config.toml
n_layer = 13
d_model = 256
n_head = 4
n_kv_head = 4
head_dim = 64
d_mlp = 1024
vocab_size = 8192
activation = "gelu"
norm = "layernorm"
norm_place = "pre"
norm_eps = 1e-05
positions = "alibi"
qk_norm = false
attn_scale = 0.125
bias = "all"
tie_embeddings = true
parallel_block = false
init = "normal"
init_std_qkv = 0.0249
init_std_o = 0.0
init_std_up = 0.0249
init_std_down = 0.0
optimizer = "muon"
lr = 0.015
lr_mult_o = 3.0
lr_mult_down = 1.5
beta1 = 0.95
lr_head = 0.0106
warmup_steps = 200
schedule = "cos"
final_lr_fraction = 0.03
batch_tokens = 65536
seq_len = 1024
doc_mask = true
z_loss = 1e-05
train_tokens = 744800000
steps = 11365
dataset = "wikipedia_en"
Each number is 128 + 24 x the weight over the matrix's rms, rounded and kept within 0 to 255. Layers, rows and columns count from 0. Numbers have three digits each.

# down: layer 9 MLP down (transposed), 1024x256, rms 0.274, rows 973-997, columns 0-127
# up: layer 9 MLP up, 1024x256, rms 0.335, rows 974-997, columns 0-127
down973:146125156153132101129088140076135142122165121147152117143107130122114119125149143071139105079122103130127168143127111128125128104120114131177120122134160121097165139144142100136114133129087111132118112094146127121067136146118130108172125170111091159123152129150179088085110087156128121161136140081118170122100151088119133122081152137130155106120150155171135147104140125133141098099140
up974:127124134141109119113080128115170080140132095133184115096069131144165114174158120120080151170133128144127100121164161145146107155127089141133100145125112146096130122122122082141130139100135150135085160141118124129090126121125147150130119140136116128125118095171121132106127100131168096143119103134121118122061158161093114084133148160121138174152143122119109078096108096116135186148143
down974:123155106140140121151150071165104108131159146169104163159178148154134167109120071117142121121129093153140177135123109127097123141111168089119134139096109104100121153131120136148135118118140119124154129120111122107116098098136112098134127160106109175147117094132141137112133120168142125130179138152116116134109122161136131110121136161125170134125154131163113146144122121148168135198082
up975:136081105164104101136092100098114083124142152125137103140113176165112106125130139154145153105128104104116146144121155069120153110086116127169106136121153126158112121207105147105127110109131146078122135181120151095118114126126137162064111110104130117148134132152144118134151091142142107117143133151147151124111061169131120155165086128107122161104134121147112129107135126149114106152106
down975:134121094148170108171114160077160154151144137103087140140159119122182132138150165093148130103129138121144105130102131098125137146064142090131097160118124151136179202123101134132117132152177104104118131141111110119113111094122167159129107145132110128101163115129157152152149133118130095112108152107169168092151089089182132135132174138090137107151110153161158154175118130180084131124163
up976:138111160142140141147130095177113138132092132129123151101123115137105100109126168136111096149099122118126167108167127136128175118153122109131130124107128104138149119136124129122126113099160146090132128103133085122142131122104120138121116126124144095161131114121149119135121121147110139131120117156148138098110095100159167123133108116130129121097151123103120104118166139159137140129080
down976:133106124088104111143138136104127128131126114104133128088156151140168107114175155114159118118143100135164152121104086099113120123129152103126147109154105097121106143093147150078120131099112163162177156130165130087101108141121133135141110111137098118101123115097127122143110121154121113100106098150154118131133092144109136164130137133102119128179139104165129123082134116162099141152131
up977:139133115143152126124120175125144094123140179194157088136111103162098172142126137181133119117119150149131133157078090106099125166073111113099172144134136116142126134132149115125138137183126107126131148140097137115151138154122111097123131144147117142129128113142164125125160125148096129129119153143161135123098111134074140115137127145160093152078107135100134094089088108121151143145149
down977:171127136092110137182118144123108108087162143086113179122142143138172101110108111111165095140142125112120149123096128133105137092069113105115152104128159125153105105107133120114118118117141161159150113144136135157154110106085141136142138111114131151144128154130166105138132092127102088152200130129154124065138128082124165139178092096118160130170147122141084130101127132118124116089114
up978:152107090124139084146121232099136147127106126133128131105167156091074090123158130188122157143122119112101144121097128151131121160079125090136115121100153117092114142098110126162135155113155117123136154129101109068142153102141129060166106138135089120136156111159110165149173163116111140123128113121137128138145165091116065130135140152185141114104125132098114164091155130147142098145133
down978:154091186128084117127096111148106120130119087146084148162119116150157154130112151152171123083125110119132151102122080166129114111184121181118115095162131123122156122133087132121182119111144151117165161124173149124109132162088137109102095112182119121117154140120153117100106138106124178055138141178128118183150159127139121137119162133143116122132143083132162175084141123126144131120114
up979:127143137142127148150104126087138117112132084135126079131126125132145158149131139174105103083097121105129102107131128097126119155168152153124144130124115107092127097161101116124110155120171149087118153114064120133142097129135123134143128123122116151144138124091129100100136103172158096148115100178051118137130129122162093098076152144159098167168166139113159112175139164121155112114133
down979:114074092177151147119094096100101093129120167093147109170113103109105099121143109068166115174178141134132091074180085131125126180135165149143077117115091141130143137166117146149069138154160145150138125159064162126146075121154136131184091158125140102117160118159133143163093110138125138128136125138108146172110170145098106133143119181099154104141150146137090082121111106128093098111118
up980:144139185133156103113167122132154159143061122146090154113102140123164134112115141143150134148124123138119136082095104101130100102169118115148154178131138159126106100153150116106158125157133130114137134121099084085112089138117106127123099158177106180098161133140107137142112096047106132162136151121176171144109153132110150105108129143127181120163161133141129109121123155119110116139113
down980:124097158111126138123119095141124117140112097135123126158113154125112133144166120135157105122126088147147173124110100120130107129130130129078102096134063139141157100086159143141138121130097115134093119107142101150171121116132116130120132146135098132103106148157154152158100165162159093145123117154200081139088124135101137145119144149109160152148114113113125133154127100118111096183140
up981:110118180138106127132165106158134107134122166169107172138149135119158135111101150121113128116133107121113138122141152115123148144095074165146131171140090129117137167096109135160125158113135139100170108118116107119144137145126136115181079111075123143164160106181173128153155116142120120130077114112144114135135097060115141120116116172168121103149132115135109099142140144139106127153104
down981:140153105148150168122155127131134109150112160144084159101120135133160126116166092097170095159150159123100142161102124105136128129137120118102095137144106135135154100134123065125130141120119139124099116129081137134160118144104149154144135097126140144114140113144098139116083103113112152126092101107129157175091149083113153103147080133167129109091135124094155112158140162129111145159098
up982:104156153144117112143069127101116108121093120104132100182112144146158113120130121138121075150140102073113091113105133114108127106127114135137120137114126145168130124117133128129123103141112159154138137149118153105101110119115086144117115127138133112131152119149140115114107098120144143135131138137121125146175127115116108161182116128170118126107113118113143149149149145128120159157188
down982:100108125153130120109129099159133134088112131108104127125076126113116106138129128144112173132121118113120079119120115111123085137127136168135134099126130112129127079106084125134097141095106102127137107107113140138158140147133160117110130160116094171102133145124152099131121137128109148108138153095134097136134112134172136153140105101155144115157134138110123109120165140083107146156150
up983:168125172148144100114160117130134097081125116110133136067121105151185100123105149141149092115131126099134127092123168151078101110101128156156131151137146142150108174110162151111127142104106112134122102143139121128064131080097132108114137127139123116117148157142137133107087123090155135127112093147116144088149161149125127157131147120141134164166117151112127082124143140146106130113111
down983:127121156112090145144129123092107135135135105103095104123142099134193090124141141110130155117111198125130127130161115150141169148124133127094158150169117099165137138082132150107126107157161133140140162143109151123105102125128136130124138124154133128126109123129135126141157150085120123120133131159075145105115092124120111128141154158133115084110127154131126106104115085099160150116142
up984:126139112140129158122121174134151140142117167123163116121113139122143135101158095105121092124120160079126121109120139138176153130155085183125134139126092175096117160132120158103124070148090103139142154131126126171111131097139123142118117118134128136127109135176092154068128116120115131142103134104119123100146180112152134117119154149112078123121136100151133113066115110139120128101111
down984:159146135110136136139159085124116147108130110136144125142125124113084115147096137095121138148114119175103160132121121149126132093146147135164122151137140098143107106143120126134109170130144143116120075120060176117097093156112124156148121130129127127140135114124142079109132113157156156173155101177116122143138122166120119094128111130134086157143103152158115137145128122141133107140133
up985:098142119160127130138102162132118153119102127099140150135129160154145153110094127100188103138118154154146100100152116110117129065121105135139114118130174121105123108100143179151121101121112123143139106112131117118151143130097102138113149113139164148102104097119130169144150159147072149143148138105122118135119134120148111139129105128134111114122110092128154143141121084134121138114129
down985:156104117113155087160127071141125137125114132173111151144124130158138152091135130131130113125133112125094113110157115119179121164138106126095114150112122125079150134127108103118135143112126108115154103167112084116146106150107096112107142098148129186099119151135145133141141115161119132101090150105139163113111121150131118101138121173122125136136146130134111122106138129110118136158161
up986:087117087134153121123127136159111131125105128112150084125104090143090141116140107141127145164099107122103119179162111126148078120126079122123127117142107108159122111137141148169128115126138126136080133124138158161105127098144161113139125119087102151166123133105099141127123112137139126157135099122152112165122138065134117119137157128101137141121160137157145134118139166121121111149098
down986:144174148105097152126159123064109112133130067161135108120132140151157115162096127105153143136142123126175121126097119174132170081136122115136174166092143094134119145108113097093156156096124112126071113099114127100132132123121127148122110108129147143128137114108150124134144169131141107132147125141124094128109158151105134136130170116130113103087120167116102118122143138070104128124117
up987:115128173129147136145087103108153106121133146160126129113128173128129156102108109132113124164112109140131127107095138110144151102118137107148150134162118132136150115142093117135154134150124128192103125133120150172089092107136123165167087138127141150164124110131117104100132100160100097159136160139126122087105135119112094180138137146154110118078114141129106152121127132126079131137099
down987:169119100129128109164149102188161099123124121083132125156139141116121170142144140146118123151100136101121121161127113080117127130124133133153127120144063159114137076109135158121114131116135115140115156151149111125195147131154102161125140136141123143128151117074121101179130107163121099100098112110062162154119094177141148119128110122121146151151124116140166066142117126106151146123092
up988:151152139157152129174105115123118128147136130132192123092113140105127119119140124179126150159123126124162133122119133106089142101094088147110131133141172135123125147115123137134121136066104099139147124142124158131085142148155119119130140149106159134135191134114103120146149141098117079131156146167144089104106124132115122130190116128116118146098092134136164142081146088166167132085097
down988:148115136156129121138160133114118142087144139143106101138113170096094103093149165083145095095151113156160087139089132106143125142106080118149183115111145133121094102109124093147138122138175122089102113138168162129149162134143126102141110114106092088140110126124158153120150127113136111108141080120145161095153130115130142090109133153149137109110093133140176154129139142084127108103174
up989:141135149139143137097164159150074092139127121143133163134118114152164152126108174130135125138128156110159092126125118125114152118135127153169137130128147111117126131135122094134159143114073124132145123182140146110155120131104158134110121139150132167089145138109102126121081137109133129128124152168155144130133102119134118116128122175144115154084130107139128101106112126146148100138140
down989:104158097122192143143136116127110142152102183132119109166110134079137089142145130178141128148133132152128133115107095157123165133135147181095117118117119105167161113119077066123100134124138140140104150146109111116129129099154097140114154167106126114124134128123190091130124126152124109125108155127105143156113103119102102117111123114085143113129146165136153162148176110160084134149120
up990:149111120147146126138126099133169161152118153123141108116109107119129140152159152148159101132106091148095142084110118115106140154143112061174103147116117141106127124140110153121128193127155133126133133165134131114146137119147132132131076098142121121127158099152095170124119137119120147151158131135130126112118150153114128127130111114146116146129124108119159155139170155137175134127103
down990:104180102152141109088119140171095115156110194132107136123101091125193173138125153145114145155138113155100166147128141139112115139172143160175123117125134117082154092138147170127099113145119127107146136117116176110174148110131140102134136112124131156091129132153136137125074103129111135118151156086181108134080135117132148160183101130165141104153122073143112100126116116137125125133133
up991:140100155114138175119113149114098093131044139103097104132131122159131157139147190135126099139098147100122110135105143114135174072116133172159123122160130143149162123158095075146131092145117132139153157101114132097093117138147109086152078152100166103136145113128120124097125131140147150165129110092110124166120103109133109160159128146150134093081147169167135130146121118121162097175149
down991:135144124170188128144192149161154158123126129116125130111124171143081122148168085117160087138121145134140100127113122148158136113131133128143143164137088128114113110082133139151112155073112167131112115118113103116134137102084137110131105135161098076143107112142152135129178112099142125109142133126133152109126150194145135109141157136116133086154128074138161121129097141106095113145143
up992:173088120106124153104110153149088174112148090144091117091128137119148121092153119153151176111124117133106150112139144168141109165096101120091125155163120107106145158116139108132119125122097145142105106103147109139120130123140121137132148122161163143101113154131108118158114153106133117110134148096114150163178130114159156109091091130132119094127142106105155085140110114122093144116171
down992:113138110086125113104128170179173140137127132149081119175129116092127137130106139180130100152133103084135142122096149133141119137155111147069153120163157126093119165163107117136172129143140132132121124135148133139153124116102128122126145127137122128115140112107104103143168131119156135074129122109143147192142137105145086163117086100142139136113097140139120119142153132146127183116112
up993:158108126129111109090099132070150132151129134100113134159108119161153106160127133146207127133137125075117137124144144152179145181141146133112148158099102137171112114110158126127107113138119108126118115110118139128119141169115134124080087103105120100111141162113128130143173103113125174144126109091161122118125129107140135151107160140115125095148095070138130147096115100202137127136131
down993:121139139105121111092142097142151130137130121102098143128121108118139166121135142149109108141095079107109145153091077146184133120152094141093110100129176140151132172089157128160138127140089149122116118109139112141092123156135123140117168125172154084162082111111152122084155132110165134153117111146133125119157132164114139088128100128114126104126085116118166145128140104157100150108110
up994:115115125139158135132143130139142111149142097148076109122120142120156110108130127157127085114151149144129121121122160115097108118118141120132146104100141105088105131082156126169143147136137166164142114154069108171084122124125143132121174165109139133122116108143141166094122107111113139111156110128140135152114101108141151120131145144114132104136101140137115174117111151134111107135151
down994:161127111106104114157126106114107180111088118123108134130128117107090144135158118109147125119106135127132133143130172112112100127157101125110136133142163163097151144138132122105113175170094188150131134065077126154139165115086116101165131132121147132112160127142136139104120138137164129118094109145083169111173103102101113143125109155105112130155115130122132156116101118135107140107137
up995:122120130128104129128129107150122072127122137158185121103141114120126139122146108154124115125095135115147106133099164158120129102162135130136120138145082151110117154124102146139131125110124104147080118172117125172125109139110114098130111085156140140148141108115114160080089117084119118121158165106149131100142100148090167131141110156154112141132116102081125054140130153109148156125108
down995:132139091109130105140150117121126101136107135115083121138121144119112144137119139139140146156144135140121169157116107157106132133128149194118199112145100161084130105123128105121123130111168161131120144178119111169102117156115144131129163110143141156121129120156138093111101132120153107135143118141133114123113074109127126133154146088109114127128143146112128111115132123145125117169151
up996:112112122123137146152151110151167150116092144101073150148139101116149109107112146101101073101143087111101135132115138083130120114118121144126136120166103117107115109160140101081167111147118103164092111113113126142155184128117148141089090128147119135115148136088133091146173126164128120122120151158122091142128106105118132124194083138113103164146156114136128169122151128088097119115138
down996:137127090152158136112122182086143176128098106150115117114152133133097122135103142095129168132140108118128096105130145107119157158136129156130117132108139167159163150164099080152136107097094149182122098167106089169132131116123114069117107142105143164141181120135151129124147097079123149117137139128119130117164126115135116105125124139114130120133155135147150097113100147138094140089154
up997:142117112086123155148080126148096170161144128101169107139110149120142157115123146144051148109130111107122184109126174141096094121105092089115117123130111149116125165136163109110121164135133117126118119070110146115099106148143133117107102132124138135171091146116091133141136111108119088171158157118158134127161115155144123158135116096127109108155119134162138151090177140162100116182136
down997:125111156134117110119110145122183116123148129118148115113141139145103137097160115154147131147181139091133163098103097138124125158125122139103129117168133105150160122145092192150109125181095120139132112125150126151152134120137129140151118069108106063102166139169100137153096148145154118096103111149131178117101119117139149112149140109095164163100116117098109140154119102124128115106126